Weights of a small transformer language model: 10 layers.
Each number is 500 + 40 x the weight over its row's rms, rounded and kept within 0 to 999. Layers, rows and columns count from 0. Numbers have three digits each. The size before them is the row's rms in percent of the matrix's.

# layer 3 attention output, 768x768, rms 0.0187, rows 750-767, columns 288-383
099:547473526533513542491474473468508441541536531534545548570547464493546464448526507485503444466487531516506516502507541482518521436515528498465471541538477563506559482483509482480472523503469462508513559546457518475488512526498518523497478468487466526530527473499450500486450485485538532519
102:497598530506480546503497497510495472478538495487551524489503506447549543436465470532492471519527528557496539556529542511508502422494518524446403514576488486513523446550469531436489556495460536569534469502460416537463551471553512452412535566482469496487525494511532439430543459504503496552
110:565504488462541497529478528522544499436438508478532507474475512494503408456483518554550465469529457442505462482439562476532582511499446525516521501527493612480496521518507518567539464469527451510478496422499515502545481523465523530526439479570540469517561546460463510524521537522497486501
091:519549494520477515521491460535499436575527504500552481553520562482539514447486465478495549474498473443509466448501504505444453510532507591584507481514509503491457546437535522538485476502456496447478481512431516509488438531482459519527449484559476593523552448567485468515466553492518536519
099:460558497547577525468520486472513490529525490470477480498493531468545523505552389548549503492433460485479452549475421508474512493477526492484508462490472580467516519519544495509461459499513519470547522534508535485509533483498522499549524498509549515521434537478529473569508444479521538510
090:466459548486513539474471501488539547521503484509553581487484514541482460466522498446515496498502499489495555454457531490530475505486465537498469558526491490543518461506538506518487489549500500485514513509462539481518471484513554509504587485526526476508490456533503473494543465524499564472
100:545521427546452508459472494548490508472473503492549449494508482546564554454495477549489489516518502490413510556480486552532473481497557465502581534555536487491505510543452474499477537545530571508491463555473492495445505539526521466483475522480506555498493525546487481486532510511551496485
100:509414435536481513534529497528532535487475537480565521539497488470481488532509495484462483535514498513495496533490467529461470492486508481553469558478458475524417487477528488524475483453540427499455449478526516502526527501536527529525532501484469467522502422540588490512493451458505493521
101:470475521485529557510508483525491510545529545488461536538523548473567456510490431548534511487413544534448417492473521507479457469521516527525457568450504502491559521497489473534516481512525514491545529502484553536431475468487503475538555528470523528514488475490459524470518493537452479419
099:498538463530474535456490464494431519517530489496491492477483466507468491528481451483494536530564429477535514539492481482498562561463534496515440580447504497517433494532479516515525519430417488530509513507468506472536495452538496474477500494535520545482489561495492464533498484519508537491
100:461506504483454460505511468437511512534457536469451496548554483544500471477470558438534518568472509461526455496515514376517543551503525500546506443487521451516548495531541538489471528522535505429453521508481474513467492511497558474478529511510508541510514503489466521492500491451500486506
104:444494551486460425509486514465510522474491451517553511528473441471414535507470473554492501519531494507505513503506482568483543495482525447511512454534501452539509437554393571521504493486483506524555486482496461478564559447557518445475570532450504553490498486445527539503503491542530561453
113:499496495507513478496465511520455530462466478493480533447510544505557522481459467523420499515485466555518524486502492529463489477500532453516504488518478492523484471503507507411505501535431550530489495534507429508508526505550490503493500473526516470513481479553502491465560530502541520556
110:567469525511443443536460501515514494425462466488513462554502451487531469499505493506548448482490491486532517465514511520522443510532500466544470524489438486500449480474543461475525453493539451490465549440568500502467483501465536494489475457516510439515505498493462513506503538503488493518
094:443520505471527482511498554463510519468489518485421430494527506514546450491501446561554480468483453520442523445457600491425467563540534505554447469433524503476513524428532464475488477555492511454472485568545489558428500541437509469492532507493502468511517536509437511574424516512535457489
100:533533548507527494510465508478539489514463521539493477468552553513516470548504472522539452417486502501581500513515497511513479468481491469437482549472533576481478468573505492442521503495540502475461518542482486510461485476526495449523484518485510480523505501482496449557519432465490453507
101:517501493507494484492489505511488499452514489427520502545524527499520544505514456501465488491503515545530480550485510486484481520426500480485550526508525457465520486516436542479520512543477552515496474494462474496515485493497492451482520446445477441507521444539505492489535491497547442499
097:538487470507471414485477465474516515428543473454481507449509527519502491466446533484513489451492505467468468506515480440557488485474486508488580521422513514478492526551493516556472446448453412477486490514527488547535423577510460490490497484498525497447510524505516500479500499479485471486